Weights of a small transformer language model.
Size: width 64, 1 head of 64, MLP 192 SwiGLU, 1.73M parameters.
Each number is 50 + 12 x the weight over its row's rms, rounded and kept within 0 to 99. Layers, rows and columns count from 0. The size before them is the row's rms in percent of the matrix's.

# layer 6 MLP up, 192x64, rms 0.192, rows 64-100, columns 0-63
093:44 31 59 56 20 70 40 54 43 55 62 58 25 41 66 46 63 57 49 47 45 52 58 59 75 59 37 44 49 61 50 50 61 30 48 58 41 51 53 53 62 61 32 37 56 48 43 34 33 45 63 80 33 53 46 66 45 49 40 51 43 43 25 51
103:63 50 35 55 50 42 45 70 60 30 56 28 67 67 49 50 43 65 53 48 50 47 63 64 39 72 58 42 27 53 46 44 59 38 38 55 63 44 41 44 57 64 64 42 39 49 65 32 45 54 62 43 49 73 69 23 44 58 73 46 41 39 54 36
059:59 45 54 47 68 29 40 63 58 41 56 47 33 42 51 61 52 63 27 69 58 50 54 51 67 46 46 47 41 57 56 82 49 59 53 77 49 43 38 40 26 64 46 38 55 46 51 53 75 49 37 32 54 41 49 30 28 47 63 48 42 53 41 38
065:54 37 58 55 44 37 47 71 31 60 52 58 27 32 60 32 35 49 59 75 59 49 70 33 32 55 61 60 36 42 67 51 45 40 53 52 28 44 51 48 33 55 35 54 28 36 64 51 44 52 44 39 46 54 64 29 58 58 63 59 32 44 49 48
118:45 51 41 56 56 52 59 53 80 84 60 39 49 45 55 42 60 42 74 58 39 59 46 47 61 43 34 47 56 55 48 75 36 45 46 41 31 47 58 47 47 43 53 56 65 38 49 48 57 49 44 53 60 44 96 44 46 56 42 75 44 46 53 48
118:51 46 39 65 47 37 52 74 66 59 34 40 58 45 45 60 50 36 38 60 69 61 45 43 56 47 54 60 59 29 24 44 60 51 38 66 58 69 58 46 63 36 38 67 53 47 75 56 51 32 60 44 62 43 45 66 51 35 30 64 63 33 54 57
087:44 54 47 22 40 49 65 52 22 51 66 52 65 55 46 46 47 47 52 37 64 52 37 25 40 38 43 71 43 33 77 44 47 58 48 67 59 59 56 41 52 35 35 54 60 31 46 51 46 24 50 55 65 41 37 53 65 39 59 60 59 35 49 47
104:59 56 49 47 52 37 64 68 60 62 62 53 55 52 61 50 50 61 04 27 64 46 59 55 57 47 46 56 39 62 58 47 47 57 36 52 57 39 30 36 45 34 24 46 52 42 54 62 56 56 47 39 52 43 44 52 58 58 70 55 53 33 47 19
106:56 48 60 52 37 68 28 23 33 48 32 57 46 47 43 47 58 28 33 60 40 55 55 68 56 50 32 48 78 52 49 50 55 28 57 45 46 49 46 48 31 59 64 41 65 55 63 27 48 48 73 68 51 50 51 36 57 56 53 35 66 47 48 59
105:61 45 37 69 61 51 58 52 49 42 45 52 26 69 53 39 74 24 48 60 60 48 51 63 45 44 42 64 63 49 50 56 41 43 43 37 49 67 53 40 53 63 57 62 64 49 56 44 70 33 70 57 76 41 56 17 60 51 48 49 70 57 59 52
050:42 57 50 32 44 45 49 75 63 46 24 40 55 72 39 53 53 62 54 59 68 43 50 32 51 61 35 61 60 29 43 53 53 15 53 43 48 45 65 53 38 55 50 37 45 73 66 56 42 41 50 48 57 42 55 70 50 42 58 70 51 44 31 61
140:43 54 85 47 54 47 53 35 47 50 44 51 41 59 40 56 52 57 52 50 54 42 61 64 36 59 52 41 37 56 64 51 57 45 58 31 29 42 49 57 61 48 63 65 42 36 41 29 64 51 58 45 44 62 61 43 19 62 68 41 32 81 42 33
122:40 47 62 32 43 32 40 56 57 62 41 31 36 52 62 28 32 67 48 49 48 39 46 60 49 78 62 53 44 65 33 47 29 45 58 69 43 60 55 64 67 68 71 60 31 48 27 34 56 45 59 49 50 52 53 53 51 63 45 43 52 59 58 41
108:28 51 56 58 81 48 46 65 45 49 34 62 38 66 57 33 26 59 58 48 42 49 61 57 38 46 33 60 56 56 44 58 45 28 40 38 49 39 19 52 67 32 48 46 49 42 52 51 36 56 32 52 53 46 59 47 17 49 50 52 44 46 39 44
058:49 45 48 48 43 64 39 25 57 36 35 31 63 65 58 52 49 43 50 21 29 43 39 34 56 50 47 54 54 51 38 49 59 36 57 58 43 50 48 50 64 45 69 19 67 50 27 48 53 63 42 79 46 61 46 63 57 47 61 43 60 63 61 62
081:43 48 64 56 46 52 56 29 47 45 44 30 41 61 31 52 65 34 45 50 53 53 48 36 35 39 30 53 41 50 42 25 45 44 53 27 42 66 49 55 39 59 57 62 27 48 39 54 38 32 68 84 41 56 45 43 53 52 53 41 22 53 55 45
043:44 53 62 29 57 49 52 67 33 47 40 68 49 62 60 48 61 51 65 65 60 61 45 68 39 58 72 37 57 34 44 46 67 56 53 52 46 51 36 49 14 56 52 38 60 44 73 53 66 54 32 37 39 51 57 36 37 35 38 51 47 37 40 65
097:36 51 69 56 25 83 19 35 48 37 57 56 60 45 52 52 56 49 42 53 65 50 64 38 48 52 39 44 56 61 58 46 48 68 44 43 34 40 54 63 50 20 62 57 53 60 47 49 60 48 51 58 39 42 52 16 61 61 44 57 56 51 45 66
107:62 66 58 39 57 50 61 78 44 45 40 58 47 40 34 31 54 27 28 48 55 51 25 45 48 39 57 49 46 59 57 39 52 63 45 57 48 50 70 45 65 37 45 52 38 44 43 60 62 38 37 77 47 54 30 72 64 47 65 73 54 49 46 50
093:55 48 48 56 42 62 44 43 34 44 59 59 48 52 74 53 55 57 68 44 59 66 43 52 32 69 66 51 70 33 40 39 50 50 49 54 37 56 48 29 65 64 68 50 47 40 62 33 62 42 70 36 45 51 24 68 70 57 37 52 61 50 25 45
097:36 72 60 43 49 44 44 39 30 68 68 55 44 78 57 40 27 58 61 45 59 50 43 22 21 49 51 53 48 48 64 46 43 59 48 40 47 46 62 45 44 21 41 55 48 33 54 55 39 35 49 37 66 54 50 42 53 66 56 51 70 51 63 54
104:52 53 60 61 33 38 44 46 51 51 41 42 34 55 50 59 45 61 61 51 42 69 85 66 58 41 47 53 63 64 49 50 55 67 54 57 25 50 53 64 25 55 50 49 74 46 32 27 49 74 50 49 55 58 43 53 34 59 47 33 53 55 46 28
106:53 35 58 42 55 52 59 51 32 78 60 50 39 59 36 81 45 74 34 46 50 54 46 44 65 40 65 49 68 50 45 50 44 37 63 60 58 46 49 56 53 27 63 68 39 67 45 52 74 37 48 35 52 38 63 41 54 59 47 71 68 51 46 55
101:69 51 59 49 75 51 41 48 54 38 34 30 41 39 41 52 63 46 52 45 56 84 42 62 61 49 36 54 53 64 42 40 49 51 57 49 60 66 67 38 52 42 60 44 61 43 49 38 52 57 52 52 52 57 45 42 31 28 23 30 31 36 50 27
102:52 48 43 33 40 39 47 62 56 63 56 34 50 43 42 49 46 41 48 41 24 60 59 47 45 51 54 43 64 50 48 52 24 26 34 43 60 67 59 44 36 43 35 44 56 74 54 75 43 37 38 68 67 53 62 41 61 46 30 46 51 59 63 77
102:50 48 48 52 49 57 53 40 31 39 59 52 41 58 33 55 32 53 65 37 54 38 26 42 41 58 60 52 59 72 74 51 62 67 52 59 43 62 28 47 30 56 61 28 23 64 31 55 65 53 30 41 55 58 60 52 55 51 60 43 42 60 32 46
093:40 55 55 57 57 46 42 63 39 53 63 67 71 48 48 47 30 52 30 30 74 43 53 59 54 59 72 70 63 60 49 46 68 63 66 23 39 56 76 32 45 47 43 45 52 62 64 62 49 41 43 70 48 50 30 52 53 45 49 47 45 50 56 42
093:64 68 48 65 55 41 46 62 68 60 38 55 47 43 68 77 51 60 58 65 58 43 32 39 28 58 53 28 47 53 46 56 52 65 54 42 40 66 45 51 46 43 46 54 56 13 46 33 48 64 60 53 54 52 47 60 58 71 43 50 23 44 58 44
088:35 51 67 45 32 49 40 40 30 68 38 53 64 42 65 53 44 44 59 62 39 52 44 59 54 38 59 62 55 61 61 67 51 61 58 40 66 51 41 80 44 38 49 30 46 61 45 55 66 71 54 43 46 58 63 60 36 51 49 34 73 47 42 79
110:49 39 59 57 65 57 69 49 48 71 56 56 49 57 76 45 32 59 42 39 51 46 22 41 46 62 58 51 52 36 56 60 45 50 60 18 54 32 37 55 39 63 55 42 35 50 47 52 50 57 60 38 36 42 62 44 59 70 74 50 49 53 27 27
116:48 46 51 53 56 68 41 39 29 44 30 47 53 38 30 49 48 18 39 51 43 62 48 58 52 32 17 38 72 55 53 43 65 34 59 44 48 51 57 58 52 44 66 48 58 41 68 39 40 44 80 59 58 39 40 40 55 46 39 50 61 41 50 60
072:50 47 46 49 82 41 68 50 58 56 59 56 33 58 40 46 35 64 65 61 35 44 61 45 48 66 61 51 47 56 57 68 38 40 39 30 58 42 51 47 51 50 48 46 44 49 39 58 16 56 25 22 55 40 60 66 39 34 64 47 52 60 52 63
103:28 48 59 50 46 63 49 53 43 54 64 48 70 75 37 42 53 40 61 52 57 44 45 50 66 48 44 41 47 30 50 34 79 49 50 43 63 54 48 41 56 55 34 53 47 59 69 71 25 39 38 64 67 60 41 41 41 28 25 46 58 34 57 54
100:58 70 49 35 46 63 56 30 42 60 49 44 66 45 50 37 45 51 47 53 57 60 38 18 64 65 53 39 42 58 30 49 46 38 56 48 53 63 36 51 48 45 61 78 41 66 17 41 68 43 43 50 54 52 55 48 29 29 61 48 50 41 42 41
082:53 54 44 67 61 72 55 66 44 43 67 36 43 53 62 48 34 35 31 58 53 52 74 63 47 52 63 54 61 46 47 61 48 25 38 53 50 50 64 53 38 68 56 50 60 54 44 45 24 26 60 47 51 53 92 63 52 45 53 52 54 52 56 50
135:42 46 65 50 44 25 61 70 66 56 67 68 54 41 61 51 56 56 53 39 52 29 43 37 51 61 55 58 45 54 49 35 66 55 35 50 51 70 43 50 62 60 52 44 46 64 32 52 46 58 21 53 38 57 53 80 42 56 75 54 57 37 72 57
134:43 54 52 52 52 74 60 19 33 41 37 62 56 59 42 54 45 45 29 39 46 57 49 57 40 33 21 39 63 33 51 46 38 51 60 39 43 47 48 64 42 44 55 53 46 31 61 21 41 41 66 57 44 40 34 38 50 43 54 46 53 48 23 62
# layer 6 MLP down (transposed), 192x64, rms 0.184, rows 64-99, columns 0-63
094:41 48 60 49 25 40 67 52 44 35 59 34 54 63 50 52 62 68 42 45 42 46 68 55 54 51 61 65 60 51 46 54 81 41 52 36 34 41 60 58 71 44 46 46 73 58 70 33 54 56 34 38 61 53 50 67 47 36 53 44 76 56 61 33
102:29 43 57 50 42 31 60 54 58 54 45 73 61 54 43 58 40 58 50 56 45 49 52 59 48 49 59 63 48 42 53 46 35 34 50 54 01 65 50 63 44 53 36 49 73 52 51 39 51 71 53 50 45 50 50 70 66 47 34 47 41 74 57 63
058:60 56 49 25 49 55 63 16 45 53 49 53 42 65 44 30 35 33 64 46 44 46 47 60 28 37 50 46 58 71 66 60 74 49 46 58 57 65 60 33 51 47 44 54 52 53 64 61 47 47 44 40 57 30 53 63 56 47 27 65 54 46 39 72
072:44 59 41 37 57 56 35 50 45 56 51 58 43 40 45 53 47 39 37 51 45 53 56 59 40 43 61 56 56 57 61 45 31 46 45 49 99 44 49 59 45 37 57 50 64 56 40 59 42 41 58 52 50 41 67 39 55 35 52 54 45 02 53 51
120:41 54 43 45 43 46 43 61 25 30 39 64 62 71 46 55 37 45 45 56 47 65 49 59 32 55 52 64 47 25 62 33 59 60 58 62 61 59 51 28 61 46 34 50 37 60 46 59 61 35 51 61 29 45 37 47 53 28 55 33 49 78 42 56
106:45 58 62 47 72 58 51 42 69 32 44 45 51 33 28 58 44 49 53 36 26 51 50 46 53 46 41 39 51 44 54 26 64 45 55 57 47 44 45 55 42 49 61 48 64 79 62 54 66 62 19 49 40 75 48 52 44 65 70 49 40 52 30 42
086:29 49 65 48 61 50 42 55 45 48 21 49 47 60 59 32 87 49 59 60 46 50 50 58 50 53 49 50 49 46 43 36 70 30 36 46 57 56 50 42 63 54 50 46 42 53 46 55 65 48 51 34 68 67 68 58 34 66 51 29 46 81 43 59
113:51 30 43 44 50 32 44 29 48 41 64 35 55 41 54 57 34 44 53 76 52 32 31 57 56 38 57 33 40 57 39 37 59 33 42 64 54 69 47 41 47 39 43 53 49 61 47 50 36 34 45 57 49 58 53 65 51 26 35 61 51 85 64 53
091:47 61 62 69 48 63 36 40 47 56 19 45 54 68 60 44 64 41 38 50 46 50 38 63 57 40 49 43 60 48 59 64 35 35 59 39 09 42 66 54 43 53 69 52 63 47 57 45 40 42 65 49 58 32 36 51 54 55 49 45 47 29 35 65
103:52 48 46 29 56 57 61 63 67 64 69 68 67 49 51 65 36 65 41 51 43 53 44 47 64 60 60 13 45 46 69 34 66 56 56 61 61 37 40 52 52 36 36 51 51 42 53 47 48 49 49 48 21 55 48 61 37 58 55 75 40 37 39 39
049:63 33 43 27 74 47 44 61 44 47 58 48 62 61 44 52 51 37 54 61 55 62 25 44 35 49 34 51 65 48 50 52 67 51 40 88 46 44 46 46 39 57 27 43 47 50 43 47 67 42 41 13 53 47 56 51 49 63 39 59 62 52 42 45
137:50 39 54 54 37 62 39 49 57 63 30 73 36 38 68 51 45 60 47 47 38 47 55 36 51 57 67 51 57 51 45 60 74 47 45 50 51 52 46 58 44 31 56 44 43 46 46 42 38 67 40 60 41 46 16 56 60 25 55 56 32 73 71 71
115:44 43 35 28 56 45 35 59 44 59 56 51 50 30 48 36 31 66 45 40 51 39 35 47 47 68 55 66 45 65 63 59 36 68 37 62 99 61 50 57 54 45 63 57 56 61 33 58 44 54 60 53 58 47 50 58 46 63 44 44 63 49 51 46
114:75 42 43 44 26 47 50 35 55 60 55 31 60 41 45 57 66 40 52 51 57 52 55 44 51 43 68 49 49 29 66 44 56 65 54 46 91 55 65 46 40 55 44 36 49 53 53 70 59 57 47 46 57 43 45 55 86 46 51 45 50 31 66 58
053:50 60 27 64 62 36 29 59 33 42 56 62 42 40 46 41 56 50 63 62 67 55 62 54 50 53 47 39 28 51 51 31 30 59 44 29 30 37 59 74 36 60 34 62 49 61 71 57 34 45 47 53 55 61 57 51 34 60 43 64 39 48 46 42
078:30 61 32 57 41 59 25 55 59 42 37 42 70 48 39 52 42 67 49 52 59 49 78 65 58 72 61 40 60 36 54 60 57 64 64 60 60 39 62 59 55 46 56 35 64 58 58 35 59 68 34 38 57 59 66 60 54 37 51 47 69 41 40 57
040:36 62 34 43 49 39 60 30 44 41 38 80 45 34 40 55 56 47 60 64 45 54 41 31 30 54 41 36 32 47 53 67 51 49 37 54 23 50 37 60 39 46 43 53 45 65 40 50 45 21 43 43 46 44 47 26 49 57 57 40 40 36 64 64
096:45 50 31 45 53 41 52 34 40 48 37 53 45 42 45 50 50 55 66 33 35 56 53 63 74 40 46 40 49 48 43 53 56 42 61 51 11 47 34 49 41 86 31 69 61 48 51 44 37 44 44 56 41 38 50 75 35 47 52 37 49 64 58 42
112:42 29 31 54 36 40 37 52 55 47 56 47 68 59 35 72 29 58 54 51 76 38 58 38 47 56 51 47 45 55 41 52 54 46 42 67 39 51 37 72 56 64 45 71 64 60 60 63 46 57 46 42 38 53 73 36 42 74 57 39 56 71 46 34
094:57 21 59 63 28 53 38 58 54 66 53 55 36 77 65 42 59 46 73 55 46 62 41 47 57 54 49 42 39 48 43 74 41 39 51 45 33 40 57 62 63 44 68 46 54 40 30 52 69 49 50 27 36 62 58 47 55 59 29 66 52 61 51 54
093:50 37 48 55 58 62 55 53 49 43 51 50 40 45 48 58 68 48 49 27 48 47 46 74 83 58 50 33 53 51 54 60 46 18 47 50 69 66 42 34 59 72 52 31 55 52 29 64 39 49 41 57 51 46 46 58 51 46 50 42 21 46 30 35
105:43 61 52 39 53 57 46 42 50 31 48 41 33 83 36 74 56 22 51 56 46 42 78 47 41 38 50 42 57 48 65 43 55 40 49 46 71 70 38 60 38 46 33 42 38 50 48 49 42 57 48 53 60 45 34 68 26 56 35 56 53 40 60 60
105:74 56 48 61 56 48 61 51 55 36 44 66 34 50 46 19 48 41 30 46 39 42 38 55 50 63 43 35 23 48 46 40 49 58 56 35 60 44 46 37 80 63 51 44 19 52 47 59 56 67 64 50 53 45 52 45 54 43 63 45 40 27 65 45
100:39 41 34 52 31 42 49 52 57 68 51 69 58 53 57 36 42 62 50 36 50 31 56 40 42 48 46 43 40 27 49 49 31 55 44 68 23 43 41 61 56 42 44 68 45 50 63 62 63 43 43 45 38 43 67 42 70 65 81 58 59 70 59 47
100:38 55 34 51 65 48 53 41 56 53 32 32 48 64 46 62 68 33 41 76 68 36 39 59 51 45 40 58 49 32 40 44 51 47 60 54 66 62 46 59 64 37 77 43 66 54 54 33 25 33 62 50 47 45 51 56 53 40 53 46 42 18 51 55
100:52 52 40 61 56 40 54 63 51 47 24 51 41 43 62 53 61 40 24 57 67 49 50 34 56 34 48 55 40 37 42 62 54 22 30 40 42 26 73 49 60 48 41 34 42 48 49 54 49 36 70 51 57 31 46 52 33 57 43 37 50 28 64 56
103:64 55 63 55 53 46 56 68 54 54 55 43 65 46 55 47 44 46 22 53 67 55 43 50 42 45 54 60 48 48 50 48 46 47 48 53 00 47 66 51 38 59 51 62 50 62 54 40 62 44 41 52 40 46 39 44 46 59 53 52 45 80 55 52
097:46 45 50 33 48 33 34 49 45 33 53 55 54 31 61 47 46 51 59 46 34 47 55 52 64 59 31 58 66 32 63 61 45 54 39 66 15 45 47 59 33 32 45 43 51 46 50 57 44 37 42 32 44 30 38 61 57 62 57 49 60 21 28 49
083:51 44 32 62 38 55 62 74 53 42 51 63 63 57 52 45 56 46 54 35 42 51 52 24 52 45 57 50 40 49 40 31 57 52 41 53 15 23 48 73 47 44 63 73 41 41 55 55 62 57 48 62 38 48 59 50 45 55 66 54 36 73 61 66
107:37 48 67 39 46 53 67 42 35 42 69 67 49 51 54 40 56 43 54 40 56 55 49 62 56 49 62 58 51 58 72 50 54 41 62 38 27 47 54 28 22 37 33 51 52 37 51 64 83 64 38 60 47 43 34 51 67 61 54 34 50 65 67 46
106:56 71 50 53 54 62 49 27 35 41 21 55 46 55 52 46 63 41 44 43 33 61 43 60 31 41 41 57 63 36 57 52 32 37 63 50 30 52 64 49 39 54 69 70 54 50 49 28 48 37 70 57 46 34 51 26 48 50 31 53 41 30 48 51
075:41 30 71 53 53 54 51 65 39 44 55 34 58 56 75 55 42 31 54 44 65 68 39 57 58 61 66 57 28 54 48 38 55 62 32 55 64 56 54 49 48 47 48 49 53 52 37 62 63 56 83 59 25 64 43 44 62 49 33 41 52 57 51 27
108:40 47 35 57 39 63 63 46 32 62 42 46 55 39 46 43 29 41 48 49 58 62 53 41 56 45 51 59 35 54 45 54 58 42 54 36 41 76 96 40 55 50 51 35 53 49 41 42 36 52 38 19 64 61 26 59 58 40 44 51 46 45 40 45
095:46 39 74 48 59 36 36 55 34 57 58 58 38 45 47 50 54 62 49 49 33 42 48 70 52 42 58 57 40 50 75 61 32 58 50 56 92 42 54 35 55 53 39 36 56 61 72 59 52 71 36 35 40 56 56 51 55 63 49 44 48 68 56 65
083:36 36 38 51 33 15 58 75 56 60 65 46 38 46 49 45 51 63 47 43 45 62 87 56 75 64 59 44 50 41 47 45 38 41 47 68 52 46 48 36 50 60 55 43 69 38 52 68 54 55 57 61 56 52 52 57 66 55 42 38 44 65 44 40
114:65 42 55 53 46 54 48 63 46 39 55 41 46 45 42 51 50 50 51 56 69 56 30 54 58 55 52 64 38 42 36 36 58 55 45 58 99 49 51 61 53 57 51 48 40 53 63 60 57 70 54 51 41 48 57 55 52 45 49 57 52 51 71 41
# layer 6 MLP gate, 192x64, rms 0.204, rows 65-100, columns 0-63
103:33 40 57 43 37 60 61 40 48 68 50 65 34 40 49 39 44 43 45 48 49 51 29 26 66 31 52 60 64 41 55 65 55 48 63 33 44 34 60 48 42 43 34 62 57 63 39 52 63 41 41 54 57 24 30 72 60 55 28 37 59 67 53 60
057:64 39 51 23 48 64 68 51 54 61 48 44 50 67 57 24 46 61 44 60 56 54 50 61 41 42 56 48 78 43 55 28 61 60 40 54 54 24 55 41 52 55 59 55 73 44 60 25 44 48 47 63 63 41 45 57 71 32 64 64 56 39 49 49
059:47 37 44 46 53 58 37 68 14 59 52 70 25 56 45 42 28 37 51 57 63 43 71 41 29 49 44 52 46 51 60 54 41 37 52 52 46 49 60 55 34 53 39 45 52 34 63 55 50 50 60 49 64 51 58 31 63 62 67 39 29 28 41 46
118:18 27 29 56 40 53 58 56 36 45 63 74 47 64 63 54 49 35 56 55 61 64 67 54 49 48 48 55 42 49 45 44 64 55 53 48 51 45 57 40 60 46 24 55 64 75 49 60 80 40 56 43 36 45 39 56 56 43 50 31 48 62 36 38
115:69 44 40 45 35 30 41 49 69 55 62 59 40 52 70 52 56 51 52 60 74 43 54 58 46 51 73 70 51 51 43 64 38 60 45 52 49 66 49 53 56 38 49 68 34 30 42 45 36 42 74 49 60 41 46 54 45 45 26 59 67 44 82 50
082:54 54 23 60 47 58 64 43 45 52 56 57 49 60 39 59 33 41 46 54 49 34 51 52 48 44 37 48 56 52 60 61 38 39 74 55 51 42 54 49 46 39 57 48 35 41 67 28 38 65 60 83 42 47 39 34 53 55 42 88 40 42 71 60
111:46 24 39 41 36 75 74 58 63 58 49 55 50 50 48 49 43 54 54 22 57 70 46 21 58 61 69 43 49 47 56 67 58 60 59 50 64 24 66 41 50 65 63 46 42 42 39 54 61 53 42 40 70 49 50 41 55 40 66 55 47 46 55 57
106:67 40 44 47 63 46 64 80 69 58 58 57 60 60 59 38 43 68 67 52 62 54 33 41 50 57 71 58 29 56 53 50 64 73 38 68 54 58 43 41 56 57 44 54 44 54 48 69 61 63 24 49 49 48 41 64 50 52 73 43 56 60 51 31
112:45 54 46 61 51 60 29 59 42 47 66 42 45 44 46 52 49 33 35 52 26 60 62 69 66 41 46 60 54 37 41 55 37 28 47 38 46 60 44 47 45 48 49 50 60 47 52 31 48 31 73 57 50 36 67 33 38 59 33 45 69 60 84 60
050:45 42 45 49 33 58 45 33 36 46 40 69 52 41 55 58 50 40 59 55 49 48 51 59 41 51 68 31 56 44 71 62 55 46 49 44 53 37 50 36 78 52 50 62 33 27 70 39 20 58 57 34 39 68 50 52 75 42 43 43 33 45 45 32
129:50 48 52 54 42 61 41 48 54 60 24 70 43 39 65 49 43 54 36 51 29 48 52 41 50 55 63 49 54 50 54 44 66 56 38 53 50 54 51 63 30 35 48 46 54 37 62 38 25 56 47 59 61 56 20 61 55 36 55 61 29 56 88 70
118:54 41 37 24 59 38 43 57 52 82 42 56 36 50 56 45 30 70 37 32 44 42 42 55 55 78 55 61 48 68 47 46 38 51 32 46 41 65 50 52 69 41 61 55 57 52 34 39 47 29 69 42 66 56 34 43 47 52 42 53 59 61 62 38
115:34 35 49 55 58 42 68 55 35 63 40 56 52 41 37 28 09 28 49 42 42 52 47 61 45 50 59 42 40 47 46 52 62 38 37 61 62 36 40 48 47 24 37 58 40 40 68 58 44 74 52 41 56 47 52 51 39 49 65 46 35 62 50 33
050:64 50 25 62 61 60 54 68 42 65 53 44 39 38 70 48 44 41 39 61 49 70 56 39 68 46 48 49 42 52 30 38 51 38 58 54 55 56 53 52 50 36 39 58 27 49 61 54 39 47 55 68 60 23 50 55 48 38 35 72 68 46 76 67
075:45 70 52 65 39 50 52 51 74 49 40 25 67 23 38 56 39 43 22 66 60 51 44 62 57 54 45 43 64 39 36 43 53 44 43 44 54 50 56 41 49 54 42 53 48 37 65 41 34 26 37 59 58 46 47 46 54 18 31 58 64 41 48 52
042:40 48 67 48 36 45 32 32 50 56 37 38 57 49 20 55 35 51 35 75 54 55 54 41 41 56 41 53 57 63 49 41 37 39 39 32 42 68 51 58 39 47 46 54 36 23 46 60 53 20 39 51 48 47 52 63 65 58 42 70 45 46 58 28
102:37 37 39 63 54 35 71 44 44 50 67 57 55 51 44 47 36 55 74 43 31 49 58 66 59 51 64 53 46 58 53 60 60 41 65 47 47 45 37 35 29 70 37 63 63 56 57 60 37 55 41 52 31 40 53 69 31 31 64 27 56 65 58 38
117:41 46 51 39 41 20 63 36 81 58 66 52 65 62 62 44 41 50 67 65 43 41 49 41 51 71 45 56 41 31 37 61 70 32 32 52 55 49 40 54 43 36 34 42 34 51 41 44 45 32 52 38 47 58 64 50 67 34 41 51 42 55 65 46
090:47 11 47 43 36 50 31 48 50 56 69 55 39 80 75 44 49 48 61 56 55 41 57 60 45 46 44 57 40 57 70 56 70 33 47 42 49 41 46 55 25 47 56 56 31 38 42 60 54 60 39 35 44 70 44 47 48 60 56 51 45 68 42 50
094:27 59 36 62 40 58 69 58 45 61 63 39 49 68 37 39 21 51 62 47 44 36 42 36 44 38 51 41 39 31 53 35 47 47 49 38 66 50 52 46 37 48 37 54 62 47 78 51 28 34 39 69 62 45 46 57 48 27 58 55 61 59 63 55
108:46 46 84 52 47 60 55 53 34 49 46 40 40 62 44 60 46 42 71 52 59 59 58 78 37 44 56 52 53 66 59 43 67 41 54 48 51 48 55 59 33 57 46 55 43 50 46 35 55 66 29 54 65 42 43 68 31 60 40 13 58 59 52 33
112:50 44 58 48 40 49 49 46 50 65 23 38 44 54 40 63 46 56 50 50 56 78 53 35 61 33 61 58 51 45 27 57 57 43 59 59 48 50 53 43 66 50 34 71 46 40 62 37 47 30 23 49 38 23 68 53 62 38 36 64 50 63 45 67
092:20 54 50 38 32 71 44 43 27 56 55 69 56 36 61 60 48 50 62 45 40 38 59 44 50 49 56 47 55 32 75 57 46 44 41 51 74 50 34 73 48 58 43 55 40 64 59 59 33 50 45 36 61 53 60 62 48 38 68 52 75 60 48 65
098:38 38 61 48 36 70 50 63 54 51 47 82 49 56 55 50 44 59 57 40 34 49 73 45 55 40 49 53 47 40 60 45 49 46 28 58 43 36 47 49 59 45 25 38 35 28 51 58 53 43 55 47 75 49 38 46 56 32 48 83 43 69 65 54
096:74 63 11 76 53 49 53 64 45 44 42 37 46 50 61 62 51 24 44 69 71 53 43 47 55 44 52 43 28 35 39 56 54 44 62 52 57 38 59 57 50 52 42 44 48 56 49 60 47 41 61 64 56 33 42 60 51 53 34 24 57 36 53 55
089:51 56 25 42 48 48 60 46 68 52 41 45 45 61 42 48 61 43 65 68 29 51 50 38 40 43 32 30 35 40 44 38 29 36 38 83 40 41 32 73 48 50 54 59 44 47 32 29 63 54 53 38 52 41 70 48 45 53 51 57 47 64 57 52
093:44 55 23 34 63 50 44 50 36 35 65 38 52 59 50 54 29 44 48 57 62 46 46 53 58 65 60 56 57 42 33 47 38 49 50 92 43 37 47 68 44 22 52 50 39 57 47 57 55 40 40 26 62 52 65 52 56 48 61 50 54 46 41 74
078:67 52 42 52 66 53 61 53 63 22 49 48 34 68 44 54 50 52 38 45 52 49 60 44 53 53 48 34 43 46 63 45 53 24 36 49 59 45 61 19 60 58 61 69 41 47 50 43 44 24 49 32 55 42 39 38 73 49 32 59 30 40 34 44
115:41 53 47 61 31 43 35 47 49 36 55 38 51 70 23 49 42 46 63 59 41 36 62 49 43 44 51 51 34 41 42 40 53 35 45 62 48 62 51 51 58 41 22 56 61 51 60 24 59 39 54 69 61 52 37 31 35 27 27 50 46 70 58 64
110:52 42 44 57 56 46 56 69 68 64 51 48 62 64 47 47 48 54 64 69 58 54 41 32 56 54 64 51 30 60 46 46 63 74 29 66 55 46 55 36 76 46 32 60 41 48 55 63 50 53 30 50 53 49 52 83 56 58 55 70 74 60 39 47
072:68 51 48 72 46 28 50 56 61 70 43 41 32 63 50 55 33 45 37 53 40 44 35 60 66 51 44 48 45 31 41 48 67 42 47 42 54 73 61 56 49 38 42 45 59 52 68 53 56 29 45 72 56 43 46 53 46 53 53 59 42 56 89 70
099:44 46 70 49 60 24 65 57 45 47 66 57 57 72 58 46 51 61 45 43 49 53 43 56 25 45 67 42 56 41 56 18 56 41 48 62 42 43 20 51 50 34 46 53 34 54 59 61 64 44 51 87 44 53 66 53 41 50 56 45 45 53 52 37
102:61 44 48 38 43 30 60 27 40 55 45 26 64 26 46 48 42 40 38 58 40 51 55 37 63 59 59 49 45 37 29 51 54 24 33 45 59 78 37 55 55 46 29 50 49 58 57 27 48 38 54 50 59 51 36 62 41 25 56 50 47 53 57 60
085:47 54 73 44 35 55 48 45 51 51 45 37 48 24 32 48 59 59 43 37 38 51 30 29 48 47 55 76 51 58 33 36 62 65 57 47 35 33 28 39 46 48 36 67 79 70 46 37 37 48 46 59 56 39 44 45 52 54 66 37 57 56 53 44
135:45 45 68 52 39 37 70 66 71 49 65 60 49 61 36 44 43 54 66 32 70 35 33 39 48 69 67 60 24 43 46 46 60 64 35 44 59 62 47 48 59 71 55 46 29 52 52 45 49 58 25 58 38 51 47 64 52 55 66 43 51 52 68 46
141:48 37 55 47 37 40 73 64 63 56 71 55 56 64 72 45 31 61 61 64 62 46 48 36 45 62 63 42 38 56 50 44 56 47 39 83 56 45 53 31 41 38 45 61 46 52 56 57 62 51 23 57 50 58 59 57 52 46 32 74 49 65 62 36